Weights of a small GPT-style language model, trained from scratch on English Wikipedia.
Size: 9 layers, width 128, 4 heads of 32, vocabulary 1024, 1.96M parameters.
Architecture: RMSNorm before each block, rotary positions, no biases in attention or MLP, normalized queries and keys.
Training: a variant of SOAP for these matrices, 5901 steps.
Each number is 128 + 24 x the weight over its row's rms, rounded and kept within 0 to 255. Layers, rows and columns count from 0. The size above them is the row's rms in percent of the matrix's.

# layer 3 attention output (transposed), 128x128, rms 0.275, rows 53-73, columns 64-127
size [ 82  92  94  95  92  91  86 101  83  95  86 133 128 124 119 114 123 134 131 125 132]
[[135 163 137 148 137 132 122 123 112 125  94 103 141 148 134 132  50 170 110 126 128 139 132 102 147 172 110 127 108  97 161 111 107 152  75 142 119 119 105 118 151 171 116 144 134  95 145  96  80 113 137 139 144 152 131 120 125 130 150 149 109 175 104 126]
 [130 133 129 189 120 160 134 146  77 105 135 122 117 177 107 161  49 176 134  91 139 111  71 157 107 181 144 127 120 139 126  74 134 160 148 104 133 113  70 122 124 162 137  84 155 119 120 127 143 162 114 119 156 157 128 125 126 122 124 115 123 138 162 175]
 [138 135 141 138 119 116 109 146 110  96 126 110 108 139 154 126 117 143 147 131 188 124 168 125 118 112  96 133 113 175 116 160 132 133 100 140 163 148 142 115 130 130 105 110 144 168 130 126 129 136 155 175 139  96 107 156 132  92 121 115 108 144 146 140]
 [117 151 135 120 168 193 158 119 151 176  82 136 151 146 171  96 136 108 129 134 166 143 144 148 148 113  80 126 140 111 117 124 133 129 123 134  95 120 111 108 131 134 116  99  90 131 119 128 166 127 147 185 150 140 135 103 131  80 154 164 121 163 117 129]
 [137 145 142 130 176 109 117 104  85 111 142 149 160 111  90 173 163 113 120 160 189 137 114 121  93  76 139 110 136 140 136 118 131 155 120 139 114 137 164  85 126 133 156 129 121 123 113  75 133 106 152 111 133  96 114 157 139 133 141  88 178 116 119 110]
 [145 125  96 120 152 126  87 113  85 104 162  68 126 141 162 123 117 176 159 121 162 143  78 132 108 116 151 107 128 128  76 102 169 126 134 193 110 127 151 129  98 129 126 131  98 117 119  85 116 123 135 103  98 127 116 143 121 152 167 115 131 121 112 123]
 [147 184 103 146 140 162 134 150  77 123  97 159 149  91 132  68 130 120 136 107  97  99 166 149 157 133 141 118 141 173 116 130 148 113 117 110 113 142  79 120 120 159 151 149 142  89 145 118 132 129 138 141 117 114 121 132 135 140 120 119 116 125 153 114]
 [134 129 162 152 143 163 122 143 151 151 105  95 105 136 140 152 135 101 149 120 142 160 153 119 144 137 103 151 104 148 124 173 122 143 153 132 145 116 155 163 118 120 140 121 152 187 112 135 135 165 154 125 135 123 140 123 127 175 117 150 139 149 126  91]
 [127 128 119 155  98 148 135 100 154 109 167 134 162 132 142 109 164 118 146 131 133 132  74 137 102  74 142 124 135 141 121 198  88 164 129 102  89 164 129 169 155 129 188 139 117 138 105 138 119 112 134 103 106 140  91  95 118  73 141 145 103 130 116 143]
 [133 120 121 105 136 106 113 158 128 157  97 121 124 112 133 103 143  92 187 105 112 117  94 108 129 149 111 155  82 163  92 114 108 134 122 128 132 102 119 164 170 115 132 123  95 126 139 140 146 103 133 131  94 154 169 128  84 133 103 147 169 101 143 117]
 [105 109 105 151 126  97 155 141 110  78 117 181 167 155 111 132  99 142 135 133 133 113 110 155 143 151 106 161 148 129 145 158 142 125 141 110 141 127 111 117 141 137 135 129 115 163 150 130 127 100 135 167 119 122 106 129 132 113 121 107 127 116 115 103]
 [144 138 113 126 148 123 133 162 112 121 118 155 139 111  74 140 146  98 139  89 116 139 126  73 144 136 159 102 126 108  90 140 163 131 118 108 206 152 148 175 126 148  72 129 129 142 146 110 150  92 130 125 101 173 154 197 111 148 131 111 119 125 138 123]
 [125 154 133 135 109  99 112 126 136 124 137 150 153  96 143 180 162 177 134 127  77 134 129  85 131 106 127 131 122 107 104 164 129 130 108 111 102 119 151 120 154 142 115 156 108 153 122  93 109  64  82 184 141 112 146 136 126 101 120 171 141  90 138 114]
 [150  72  72 121 164 106  94 126 141 114 117  97 123 157 135 133 133 124 121 125 129 168 127 115  93  96  84 168 112  69 135 187 160 122 178 123 152 101 108 129 158 137 154 104 111 124 144 102 136 141  95 125 128 151 167 144  87 114 120 141 127 150 117 101]
 [135  87 120 130 142 140 110 144 141 103  88 119 126  85 154 129 120 143  96 145 152 143 148 119 132 138 134 120 170 118 162 129 134 120 141 154 130 187 129 133 155  95  87 116 145 148 111 159 138 135 109 107  70 157 144 148 111 160 115 119 110 121 123 149]
 [129 125 134 164 116 170 105 126 149 162 125 164 140  70 167 105 107 140 179 151 129 163  90 127 159 125  74  95 109 124 174  98 138 127 130  73 141 124 150 137 107 150 112 133 145 111 108  96 127 101 123 112 156 113 130 122  71 109 107 162 134 114 110  96]
 [123 129 143 134 113 136 128 142 155 156 123 131 171 174 110  64 183 148  80 146  85 115 120 138  82 131 155 115 132 107 141 115 186 122 110 158  86 146 139 101 143 140 162 145 107 115 136 137 158 121  72 107 139 112 150 139 133 136 132 142 100 147 116 123]
 [117 123  82 174 142 153  71 124 102 138 119 130 179 132 133  85 118  93 141 152 106 108 163 127 123 126 137 111 158 115 115 138 158 114 127 118 139 136 155 151 124 117 137 143 156  96  92 148 140 157 173 189 121 112 100 135 145 116 156 121 153 118 138 137]
 [104 150 146 124 180 149 127 161 109 153 125 125 134 101 125 143 143 116 118  57 103 106 128  99 135 125 177 197 138 131 135 173 109 122 165  80 124 155 105 112 125 123 109 103 120 133 114 139 154 121 129 129 151 128  81  99 178 140 144 130 160 148 147 125]
 [151  97 115  90 179 120 134 135 105 146 116 113 101 129  81 123 158 118 157 186 124 108 131 159 123 119 148 119 129 135 125 133 106 129 113 135 137 150 110  94 138 117 135 127 130 126  65 115 141 101 154  90 117 143 160 109 172 109  78 187 122 132 105 108]
 [157 101  97 133 123 115 127 143  85 171 130  84 152 136 142 148 122 122 156 174 129 119  98 132 101 136 150 143 150 161 126 123 140 110  89 130 128  71 114 151  96 165 148 116 137 125 139 120  83 120 116 149 119 166 133 120 160 167 137  90 119 142 107 105]]
# layer 3 attention value, 128x128, rms 0.294, rows 54-73, columns 64-127
size [101  97 102  95  84  96 102  89 109  91 125 113 114 117 103 120 120 116 114 117]
[[144 130 149 155 124 132 172 123 139 118 114 151  96 130 116 168 166 105 144 131 127 151 109 134 116  83 115 124 139 152 161 157 139 131 103 137 161 143 197  82 188 100 148 125 169 172 133  98 116 112 140 114 135 131  70 142  99 171 111 127 132  88 108 131]
 [125 143 117 154 113 113 147 153 105 143 119 145 121 109 128 125 142 116  96 131 101 137 111 117 153 113 105 100 141 122  64 133 118 143 101 141 136 148 108 160 107 153 134 138 132 110 105 154 112 139 114 148 106 126 165 121 125 125 109 116 118  91 148 117]
 [140 151 157 114 127  83 157  83 127 145 100 141 101 139 138 124 107 179 139 118  93 104 124 120 140 122 183 117 122 102 138 132  89 121 144  91 136 142 126 150 164 114 159 130  88 158 115 119 128 112 108  58 167 112 149 137 138 142 160 127 114 154 137  72]
 [148 109 120 135  99 100 137 146 106 117 175 124 110 151 150 138 146 162 148 152 101 118 175 105 127 143 135  93 125 101  94 141  90 116  91 108 138 107 157 137  59 130 105 154 136 104 122 174 165  97 136 100 110 125 111  87 119 143  88 133 100 140 136 119]
 [146 102 109 136 148 119 101 140 144 121  99 151 100  70 133 154 141 157 136 139 114 121 128 152 120 123 160  92 127 145 115 158 178 152 139  91 130  95 157 137 105 106 163 105 156 178 122 157 103 154 111 113 149 105 138 146 111 139 158 115 126  82 134  98]
 [120 160 184 135 143 141 139  92 166 161  72 117 140 160 118 128 144 146 133 143 169 140 109 149 172  93 140 123 158 113 144 134 114 178 154 124 125 120 164 110 146 116 192 142 116 143 138 107 108 179 122 133 129 105 149 124 136 109  84 139 161 136 130 123]
 [ 90 187  87 110 136  80 128 145 114 141 143 115 161  93 126 144  95 116 136 100  94  99 133 108  77 142  97 151 105 132 139 160 147 125 170 133 148 118 131 167 153 136 163 138 109  87 168 119 117 121 136 116 147 144 148 171 115 130 134  96 106 121 114 112]
 [108  84 191 133 145 113 132 102 120 127 120 142 117 162 109 116 139 100  93  96 143 136 144 121 119 127  99 114 104 115 127  72 155 113 129 175  95  86 155 161 165 161  98 100  75 161 166 155 124 100 122 131 146 114 139 118 161 143 102 129 120 113 129  96]
 [138 137  95 153 152 145 114 146 121 142 112 116 122  96 168 106 102 155 122 118 160 132 107 129 124 143 146 101 133 106 116 117 161 136 115 174 137 121 138  92 138  75  94 156 117 117 105 124 118 141 131  91 118 108 157 122 105 125 135 135 113 148  94  90]
 [116 119 195 147 103 104 109 163  97 142 125 103 163 161  91 181 145 125 135 137 144 114 144 118 135 142 175  98 123 123 142 108 122 109 101 143 168 151 133 184 122  96 118 131 107  94 116 120 138 126 167 119 118 162 159 126 100 123 137 139 144 134 142 117]
 [142 150  91 156  93  71 162 141 161 121 121 134 129 130 146 142 143 118 157 134  84 123 179  98 147 126 129 150 136 116 144 122 104 159 114 146 114 118 149 131 113 127 122 100 161 111 100 115 141 126 112 175 111 138 162 125 101 111 111 139 131 145 133 147]
 [110 111 150 126  96 181 127  95 112 114 129 106 132 144  91 121 122 105 123 136 165  77 109  87 120 156 148 135 138 123 100  88  93 156 148 135 155 118 146 109 147 113 113 123 101 140 138  74 151 199 142  72  99 119 117 113 126  98 119  86 130 132 119 159]
 [177 122 105 109 106 147 102 107 157 109  98 110 132 146 153  79 105 123 134 144 134 118  58 149 128 147 140 120 124 138 153 141 136 133 123  99 128 141 112 145 159 105 114 161 127 152 138 104 145 126 140 119 138 123 111 136 126 151  90 132 136 128 124 120]
 [124 124  96 142 114  96 177 153 137 167 157 143 129 100 127 123 130 137 102 101 134 127 108 174 165 145 163 111 123 135 120 122  77 129 122 127 136  73 139 158 122 119 160 176 114 159 180 116  99 163 132 130 126 110 129 136 146 190 128 149 139 186 107 113]
 [133 149 147 142 116 188 128 108 174 113 152 146 131 132  84 114 114 139 130 150 156 125 135 150 145 108 172 105 135 118 142 162 150 145 172 146 135 138 118 114 118 104 141 127 119 126 147 112 118 144 120 108 109  95 171 155  91  91  92 129 135 150 123 152]
 [101 152 131 129 131 121 125 146 153 124 129 121  55 128 141 129 120 150 138 144 132 136 117  86  96 126 142 150 128  60 124 124 164 169  99 115 114 158 155 151 117 132 131 133 151  73 128 146 144 142 159  87 153 130 133 129 116 158 158 123 121 162 123 138]
 [116 104 129 108 123 145 161 136  96 137 126 122 112  95 128  61  86 136 121 115 133 119 115 123 145 133 146 145  97 123 176 145 148 116 114 155 100 136 169 161 121 139 103 133 125 159 119 121 129 114  84  93 113 115 135 153 150 140 136 140 149 122 154 143]
 [153 146  98 122 132 130 109 133 120 109 145 150 136 133  95 135 124  99 101 168 131  91  98 137 149 122 148  99 150 150 176 141 143 148 104 171 126 149  90 134 131 146 128  94 115 156 140 137 118 174 124 138 141 170 111 125 138  96  88 140 130 118  76 152]
 [174 171 148 145 107 145  94 131 156 120 122 142 166 119 124 153 143  83 133 126 134 129 172 159 142 131 113 143 123 165 104 106 146 177 107 133 114 135 121 163 135 160 126 114 100 135 163 155 137 139 106 140 102 121  99 153 130 138 144 100 122 115 130 134]
 [145 123 164 147 172 176 155 143 110 153 116 132 132 144 136 124 125 115 111 108 155  93 121 171 120 124 145 190  95 121 147  70 173 112 116 121  94 174 160 110 141 142 103 131 106 114 124 118 162 123 104 149 158 133 129 114 116  96 144 104 121 125  72  79]]
# layer 3 attention query, 128x128, rms 0.323, rows 64-95, columns 64-127
size [ 61  92 101  83  99  91  89  93  97  90 111 100 110 105  96  95 133 103  83  84  80 104  94 100  93  95  93 100 106  98  96 102]
[[122 102 124 133 130 155  83 144 161 112 126 130 129 139 120 152  88  91 127  95 106 118 139 120  87 114 115 111 133 112 157 147 154  82  87 122 117 133 125 136 179  91 113 114  92 101 109 147 140  89 114 128 118 118  67 109 140 145 161 148 118 163 134  99]
 [118 101 153 146 117 155 137 146 166 137  81 118  96 142 100  69 141 140 122 138 104 164 110 159 144 115 138 122 152 143 136 176 113  96  72 136 143 118 138 158 120  92 174  95 110 151 151 147 107 141 116 108 175 105 156 125 124 130 139 119 112 151 140 132]
 [108 124 134 134 112 136 174 159  91 142 115 109 158 122 159 100 139 124 161 135 106 122 138 143 155 152 100 141 123 180 137 171 111  83 136 118 158 119 165 115 104  96 164 110 130 203 148 150  63 164 134 145 175 117 148 139 129 151 138 111 103 119  99 103]
 [137 133 108 149 134 132 137 136 128 142 153 122 119 119 153 130 119 127 147 114 179 125 152 120 133 179 124 137 104 109 113 119 108 145 113 123 165 139 131  96 157 138 129 129 124 114  91 156 118 104 132 144  82 126 112 126 132 160 112 116 181 135 161 128]
 [149  95 124 140 187 118 113 140 140 152 170 122 114 138 109 105 117 119 176 104 120 105 134 170 163 137 135 114 104 104  95 135 112  79  81 134 145 147 112 153 148 149  78 166 106 145 138 100 137 105 141 114  73 162 129 106 117 120 125 137 138 119 125 135]
 [136 128 139 100 123 125 158 162 133 143 126 146  95 118 135 148 138  93  82 154 122 149  84  54  93 157 135 165 139 154 115 135 133 110 164 142 173 115 103 153 135 113 137 144 120 118 117 161 128 137 129 108 144 135  83 191 124 152 112 140 105 101 177 118]
 [133 106 116 143 130 158 134 126 146 127 147 159 119 143 134  79  98 139  76 135 120 138 149 164 123  92 146 137 159 121 170 183 117 114 121 117 115 120 150 151 125  94 163 112 108 145 154 127 124 152 134 160 140 121 184  66 153 116 163 125  93 117 126 113]
 [145  97 132 135 145 134 176 127 151 111 108 148 136  68 130 144 171 141  75 170 120 139 157 135 133 119 135 159 156 116 146 129 156 188 140 110 104 150 129  97  83 120 149 189 181 117 107 146 134 155 125  90 131  94 130 132 118 145 147 120 107 106 134 136]
 [112 119 102 123 127 118 145  86 155 139 122 165 170 142 104 114 178 104 156 123 177 145 131 147 118 132 138 101 135 164 102 112 140 112 180 130 126 128 139 109 130 163  96 129 155 107 150 109 106 140 142 125 126 132 157 125 136 115 155 129 152 149 132 140]
 [113 140 137  98 144 132 117  89 126  95 108 106 137 122 143 129 109 129 139 156 122 116 191 162 121 167 145 139 171 104 160 123 160 122 145 144  87 132 124 100 166 137 159 130  92 141 139 133 128 167 130 180  92 161  78 134  83 130 172 118 162 120 104 128]
 [ 95 154 132 153 164 119 136 164 161 143 105 128 128 174 109 128 121 145 138 115 130 125 111 126 193 131 130 153 109 131 150 139 100 132 125 117  66 119 136 145  88 134 121 134 170 110 134 105 106  83 106 131  97 137  85  93 147  93 119 117 144 113  82 117]
 [134 129 149 140 156 150 186 113 132 142  98 141 107  94 166 150 140 102 121 121 151 142 121 126 133 115 132 169 145 155 129 138 109 169 127 145 158 114 135 131 121 140 105 119 153 152 166 163  95 123 120 122  90 175 144 127 169 170 127 119 146 114 119 101]
 [125 148 119  99 164 112 115 130 124 113 125 111 115 166 109 119 102 164 156 150 159 166 128 174 133 105  68 170 152 128 130 149 158 112 135  90 131 122  88 108 145 145 130 135 106 147 156 158 138 171 123 104 129 123 186 144 155 153 146 153 158 146 127 145]
 [ 94 134 112 144  78 150 135 153 141 123 105 134 116 106 138 116 157  67 158 183 133 124 112 149 136  79 106 119 131 147 151  86 164 132 117 154  95 136  87 150 123 149 124 163 140 133 155 122  97  95  83 124 125 139 106 124 122 124 108 161 138  84 164  92]
 [134 111 147 148 184 147 138 144 104 105 134 136  87 102 135 140 130 100 138 119 141 153 117 133 112 135 111 110 116  95  97 125 123 126 129  77 146 140 128 105 128 106 135 119 140 142 126  67 190 137 149 104  88 123 134  91 152 139 118 157 125 147 152 128]
 [132 129 132 148 141 115 122 148 119 143 145 120 131 123 130 163 135 141 112 126 151 104 102 160 131 141 123 113 159 120 139 116 153 112 103 164 125 136 107 155 132 159 153 116 135 156  97 137 137 111 110 127 111 161 106  99 134  84 159  88 150  94 145  84]
 [120 124 125 122 138 127 121 115 142 130 151 131 121 108 129 141 109  90 132 101 112 103 120 106 140 110 117 137  94 109 106 119 113 156 122 128 115 141 145 118 193  92 118 172 102 113 104 135 163  82 128  92  91 116  79 106 168 115 102 159 149  93 144 139]
 [122 137  99 129  87 133 194 105 148 136 116 173 130 112 127 102 172 108  69 152 103 170 123 103 107 124 124 128 157 156 174 120 162 191 163 145 105 130 146 146  71 159 134 144 147 108 138 145 130 136 152 103 144 150 153 172 105 156 110 123 150 131 125 159]
 [119 125 126  97 148 106 137 115 104 136 157 157 116 133 113 145 140 121 148 115 117 139 117 169 141 160 158 122  96 109 130 115  88 102 148  94 115 179  83 125 137 162 142 126 126 114 109 124 182 125 148 129 118 108 163 141 112  97 130 141 159 107 135 130]
 [101 126  94 128 119 154 162 152  96 101  89 118 144 129 140 122 152 127 140 136  84 119  87 137 102 133 112 116 134 178 107 163 132  99 122 128 140 173 176 157  84 131 150  86 142 168 141 141 103 175 110  95 182 173 121  83 139 119 102 148 106 133 143  84]
 [112  65 131 115 143 122 130 138 114 123 134 119 145 118 139  98 121  97 107 109 136  99 139 106 127 145  94 121 154  91 147 106 135 107 144 157 130 123 183 117 124 114 141 177 112 107 145 128 158 131 155 134  69 128  51 141 124 140 122 133 130 143 121 147]
 [109 170 151 149  96 111 165 109 117 173 129 141 128 123 126 110 198 142 137 130 113 141 129 122 133 126 157 148 148 161 148 123 147 124 106 110 130 117 124 157  90 150 162 136 160 132 150 146  90 124 117  83 163 118 156 107 126 116 100 128 144 122 185 122]
 [ 90 113 122 117 150 182 125 127 149 133  90 183 143 154 125 123 160 155 119 149  94 145 107 147 121 164 158 118 114 122 139 139 121 162 151  85 131 162 127 136 131 125 100 115 142  75  97 131 116 133 127 134 141 104 160 105 157 132  86 120  99 131 180 122]
 [145 109 185  98 107 112  80 129 118 174 139 107 175 130 110 128 137 133 102 174 120 158  78 135 117 102  88 141 121 123 156 150 137 147 110 132 127 146 153 145  98 136 128 114 140 107 118 146 115 137 141 150 156 101 144 162 119 130 121 122 123 154 141 128]
 [125 144 133 164 154 171  81 110 126 162 173  91 205 148 114 157 111 126 139 107 112 133 142 118 157 127 111 107 119 120 145 116 120  82 144 121 144 164 120  71 171 110 154 119 141 134  91 139 126 133 132 134 129 151 151 101 143 120 113 109 155 161 100 124]
 [ 92 147  72 125 151 167 129 137 132 121 129 146  91 113  96 123 126  84 142  87 148 136 128  99 159 137 130 124 152 158 113 147 130 127 115 150 171 110 142  98 127  84 127 101 131  97 136 143 102 125 149  91 120  73  81 139 146 141 148  92 121 115 167 138]
 [144 111 138  98 101 120 172 154 129 145 114  89 129 141 101 149 140 133 144 156 106 103 135 129 117 172 119  70  86 131 139 156 146 159 119 123 149 123 149 129 130 136 166  84 118 119 144 121 130 142 103 153  83 139 133 104  97 143 185 135 143 143 138 160]
 [107 139 136 114 151 165 137 148  98 161 132 122 153 136 129 112 163 109 169 101 121 135 117 124 142 190 109 124  98 176  92 154 115  99 111 103 144 113 125 133 123 101  96 159 124 158 165 118 113 122 123 192 110 142 125 121 109 105 131 154 130 123 146 122]
 [139 123  88 136 140 124 142  91 114 103 156 132 169 143 116 132 160 104 117 151 153  64 139  98 100 137 162 136 113 118  88 129 143 154 130 134 118 122 148 135  99 153 129 138 127 102 142 136 156 137 127 115 131 107 180 122 156 180 141  89 135 117 136 152]
 [120  89 145 135 146 132 134 154 148 129 156 103  97 168 106 130 129 138 104  78 112 169 142 104 143 146 114 106 175 122 185 138 140 112 140 146 119 133 128 117 113 109 130 149  94 165  87 105 174 187 126 141 137 131 185 121 152 121 145 131  72 134  97 158]
 [127 149  94 133 144  89 115 138 127 177 101 118 100 117 145 124 160 100 125 131  97 150  87 110 135 176 140 103 127 141 150 102 138 128 121 127 115 111 131 145 122 106 147 102 154 124 150 112 130 125 104 185 139 131 126  85  82 113 144 137 146 124 114  81]
 [125 135 163 103 115 124 122 155 175 140 143 107 112 105 134 149 112 101 125 159 160 129 112 125 111 160 143 164 168 102 139 139 137 178 131  97 135 152 133 118 142 153 135 184 175 122  80 180 150 126 125 106  94  95 101 134 130 109 100 119 123 151 138 117]]
# layer 3 attention key, 128x128, rms 0.312, rows 64-95, columns 64-127
size [116  83 108  90  96  88  94 117  91  90  88 102  98  93  95  97 117 109  80  89  78  96  90  97  98  86  92  89  88 110  90  92]
[[137 137 153  91 118 110 160 154  89 140  81 121 120 170 136 121 180 144  87 133 148 141 148 147 100 160  93 111 150 113 144 159 164 137 133 128 134 120 133 148  88 112 148  78 123 144 140 132 112 138 145 150 160 141 154 187 110 153 129 118 104 129 111 137]
 [137 120 159  97 128 120 110  96 117 125 207 113 171 149 196 163 133 144 112 141 125 118 143 140 103 139 103  76 128  77 158 121 148 129 159 114 159 117 127 106 104 107 115 123 113  98  99 124 147 122 158 137 128 131  98 161 101 138 132 122 131 112 104 118]
 [162 109 120 136 139 137 115 118 108 111 126 132  86 134 135 168 151 115  81 145 119 150 151 111 122 119 111 142 174 110 135 120 139 137  99 153 123  91 137 106  94 143 123 106 141 122 139 169 113 118 125 153 184 142 125 155 129 162 114  92  68 123 149 131]
 [ 97 137 129 134 165  66 114 107 155 111 136 143 158 155  74 157  77 118 152 104 110 102 133 152 109 152 141 105  97 120 112 111  96 115 129 150 143 130  84 103 147 111 113 148  77 142 119 101 131  82  67 105 116 104 116 107 140 103  97 113 142 155 102 114]
 [ 88 131 115 148 154 116 116 101 150 121 175 101 135 138 110 111  69 133 188 108 135 112 125 112 124 125 142 119  85 180  99 105 118  74 110 132 126 147  72  99 154 158  81 131 106 141 118 101 183  95 108 118  94 124 120 111 133 121 146 149 122 141 144 117]
 [115 133 135 109 100 103 184 101 119  67 112 134  98  91 136 130 114 154 101 133 133 104 145 139  86 148 101  93 160 137  91 123 141 155 117  93 141 118 136 119 118 149 140 139 126 132 109  95 100 164 158  95 135 134 138 158 157 113 108 139 100 153 138 152]
 [170 103 176 137 120  82 164 178 108 114 100 131 127 102 172 137 155  92 101 147 113 112 111 137 122 129 149 154 115 132 127 120 118 130 134 135 117 117 157 104 115 108 135 118 113 138 141 119  89 152 103  90 167 154 159 160 133 164 121 138 125 116 133 132]
 [119 107 138 137  67 131 142 160 111 147  77 164 120 148 141 111 130  98  83 147  94 133 111 131 100 103  81 110 141 130 137 108 170 146  93 113 139 105 117 151 103 123 110 102 130 158 128 171 112 124 129 146 165 142 105 131 144 118 118  95 108 148 116 113]
 [136 106 135 116 175 113  84 144 148 149 130 136 149 149 112 137 135 112 179 162 117 155 141 112 105 117 153 158 134 147  90 105 131 157 131  88 125 118 145 147 143 144 112 144 123  92 156 100 120 137 153 133 110 166 122 137  91 134 140 119  92 154 151  92]
 [154 137 132 105 102 107 150 136 160  84 132 136 112 136 119 115 133  93 153 129 130 111 124 128 148 110 118  85 117  89 133 102 146 138 156 121 142 131  64 134 121 122 149 131 136  75 148 118 150 102  91 127 155 112 127  94  98 106 126  91 152 111  88  96]
 [174  97 103 112 118 123 125 133 100 156  89 125 105 135 158 143 121 115 159 109 137 176 169 151  92  98  92 132 109 115 119 131 164  78 129 128 159 168 118 101 124 147  82  97 150  84 134 100 145 123 142 191 147  81 146 130 116 119 174 106 135 156 154 101]
 [104 135 143 157 113 142 121 124 144 175 128 157 135 164  90 114 105 109 134 148  98 121 133 125 111  94 107  77 107  80 158 117 117 119  91 115 141 125 147 134 130 114 146  83 148  91 148 157 132 155 102 152 127 139 143 105 156 103 146 139 108 164 139 110]
 [109 121 123 137 112 132  85 181 144 105 123 145 108 108 147 104 141 143 101  94 132 124 124 118 179 120 190 123 125 164 149 135 104 153 110 118 134 138 158 146 127  91 106 135 157  77 114 161 185 157 147  98  83 127  90 165 119 135 111 136 135 160  90 121]
 [162 172 103 137 119 109 119 107 106 129 169 131  90 115 128 180 136 157 123  96 117 155 141 105 124 140 132  82 110 160 144 145 136 101 158 137  85 117 111 119 170 135 107 120 152 109 131 114 121 143 169 186 143 152  93 136 114  88 154  93 121 186 132 156]
 [123 159 136 115 155  96 111 147 101 120 107 105 148 122 115 138 144 151 125 128 140 139 104 191 110 136 118 132 121 162 159 141 181 141 148 103 125 119 126 102 106  94 104 165 134 102 136 147 131 145  96 116 153 100 101 112 117 123 151 107 157  77  94  99]
 [ 74 119 121 124 123 158 134  68 160 105 128  98 108 122 114 133 135 106 140  97 135 134 185 156 112 118 138 117 101  82 118  97 145 101 165 149 117 118 108 119 130 124 125 124 145 176 100 166  83 171 157  96 114 105 174 111 138 162 103 112 153 152 124 110]
 [ 95 142 114 148 153 128  85 124 123 136 160 115 109 111 101 127  94 130 173 115 147 107 109 136 160 114 133 137  87 149 106  99 107 106 126 113 149 167  96 106 180 124 115 132  96 117 148 101 142 121 117 137  91 122 104  87 139  99 119 146 166 152 123 121]
 [137  78 135 106 109 138 168 146  93  95  91 132 162 130 162 121 158 105  69 164 158 148 101 115  97 130 123 143 156  94 146 164 171 140 141 144 140 114 178 144  96 105 127 112 131 167 105 132 119 156 117  97 176 138 117 155 138 136 169 120 123 110 150 106]
 [ 79 135 135 117 104 129 119 127 139 181 161 124 140 163 121 106 143 106 142 125 115 141 103 147  96 108 119  76 116 105 135 108 112 117  97 135 175 125 146 148 150 122 148 146 116 127 133 106 137 137 114  93 170 121 114 146 120 102 149 152  79 148 133 135]
 [134 132 160 108 106 176 150 157  98 116 103 158 129 144 162  91 152 143  85 131 141 132 142 110 121 142 109 100 150 130 166  99 122 119 100 106  87 126 178 170 111  97 146 153 140 136 105 120  77 155 185 155 130 149 119 118 133 116 114 122 114 129 160 140]
 [122 116 122  96 107 117 121 140 127 112 132 128  83 159 123  81 116 142 152 107 138 111 128 132 119 139  96 194 121 149  99 107 121 159 123 147 139 133  81 118 187 140 115  84 126 131 163 148 131 144  96 145 129 132 138 152 159  93 107 139 142 125  93  78]
 [151 140 136 102  86 121 119  87  88 105 170 134 168 132 145 128 138 139  74 153 137 132  90 135 121 168 129 146 147  81 106 154 142 133 145 110  85 100 145 142  94  91 122 160 153 110 132 128  84 135 140 130 152  77 115 109 129 179 156 129  88 104  97 121]
 [103 121 145 128 134 120 141 122 132 109 135 142 146 113 163 155 162 116 174 128 137 123 117 142 128 133 128  91 162 139 140  95  84 120 106  99 164 129 113 118 125 158 167 167 138 168 144  51 117  88 110 101 136 107  86  94 122 108 134 113  76 111 143 107]
 [144 115  83 134  76 127 169 134 107 154 144 133 117 133 163 115 131 119  84 106 105 131 131 155 120 134 129 118 132  78 147 131 146 114 106 133 132 102  78 120 100 120 144 137 135  85 104 107 129 149 122  91 111 134 152 153 100 106 130  95 130 109  89 133]
 [123 101 117 183 121 132 132 122 178 150 159 104  99 134 101 143 110  99 161 126 102  96 134 158 117 106 141 117 108 131 151 103  88 127 139 143 131 120 148 114 141 148 195  97 111 151 142 137 121 111 133  76 116 147 130 125 138 123 115 138 120 138 100 121]
 [124 147 139 105 119 144 131 115 105 165 103 181 135 155 132 126 113 156  76 104 132 136 157 126 145 193 139 141 164 113 139 143 143 128 121 120 121 124 147 131 119 110 168  98 128 165 164  76 134 124 116 166 109 150 120 103 163 114 156 138 112 153 122 140]
 [ 88 137 162 130 145 123 140 107 147 142 115 158 132  91 151 155 119 131 122 112 157 107 130 136  77 114 140 156 170  84 132 150 124 102 167 149 142 130 120  83 125 174 114 196 135 147  96 102  83 162 112 147 142 111 202 116 123  91 164 134 137  84 174 141]
 [ 92 151 111 157  98 122 107 119  98 107 133 137 124 106 140  94 133 120 111 113 164 154 141 110 139  96  95 145 137 138 100 132 133 122 136  89  90  78 134  95 117 172 103 187 111 136 162 108  90 114 110 133 130  79 134  94 127 159 170 109 129  95 128 100]
 [116 123 141 116 148 100 155 148 138 127 103 134  69 153 128 152 138 169 122 100 117 142  78 116 145  79 141 122 190 116  83 169 118 115 126 146 144 115 136 134 149 107 139 135 116 155 137 185 130 130 126  83 125 108  62 165 108 111 135 152 108 124 137 158]
 [161  72 129 147 122 152 108 114 146 125 139 124 110 133  97 148 154 128 154 154 111 117 122 141 112  80  94  97  92 150  86  71 149 128 133  98 126 115  92 125 148 155 118 105 149 122 126 144 166 105 112 129 127 123 144 172 128 129  89 122  98 149  89 126]
 [106 119 130 168 108 114 167 124 121 112 108 174 180 144  92 149 124 134 117 134 134 137 139 131 178 111 136  91 127  99 130 145 106 162 151 130 135 134 104 115 128 140  90 141 116 102 148 153  97 111 141  88 112 158 119 117 137 157 153 106  99  91 125 150]
 [116 191 137 110 135 120 168 143 164 135 123 111 114 153 148 154 145  98 150 147 158 131 141 105 177 135 120 155  92 117 131 108 133  97 119 122 118 134 143 134 134 160 119  99 152 117 162 107 108  88 117 142 102 122 149 179 151 134 151 107 125 144 114 122]]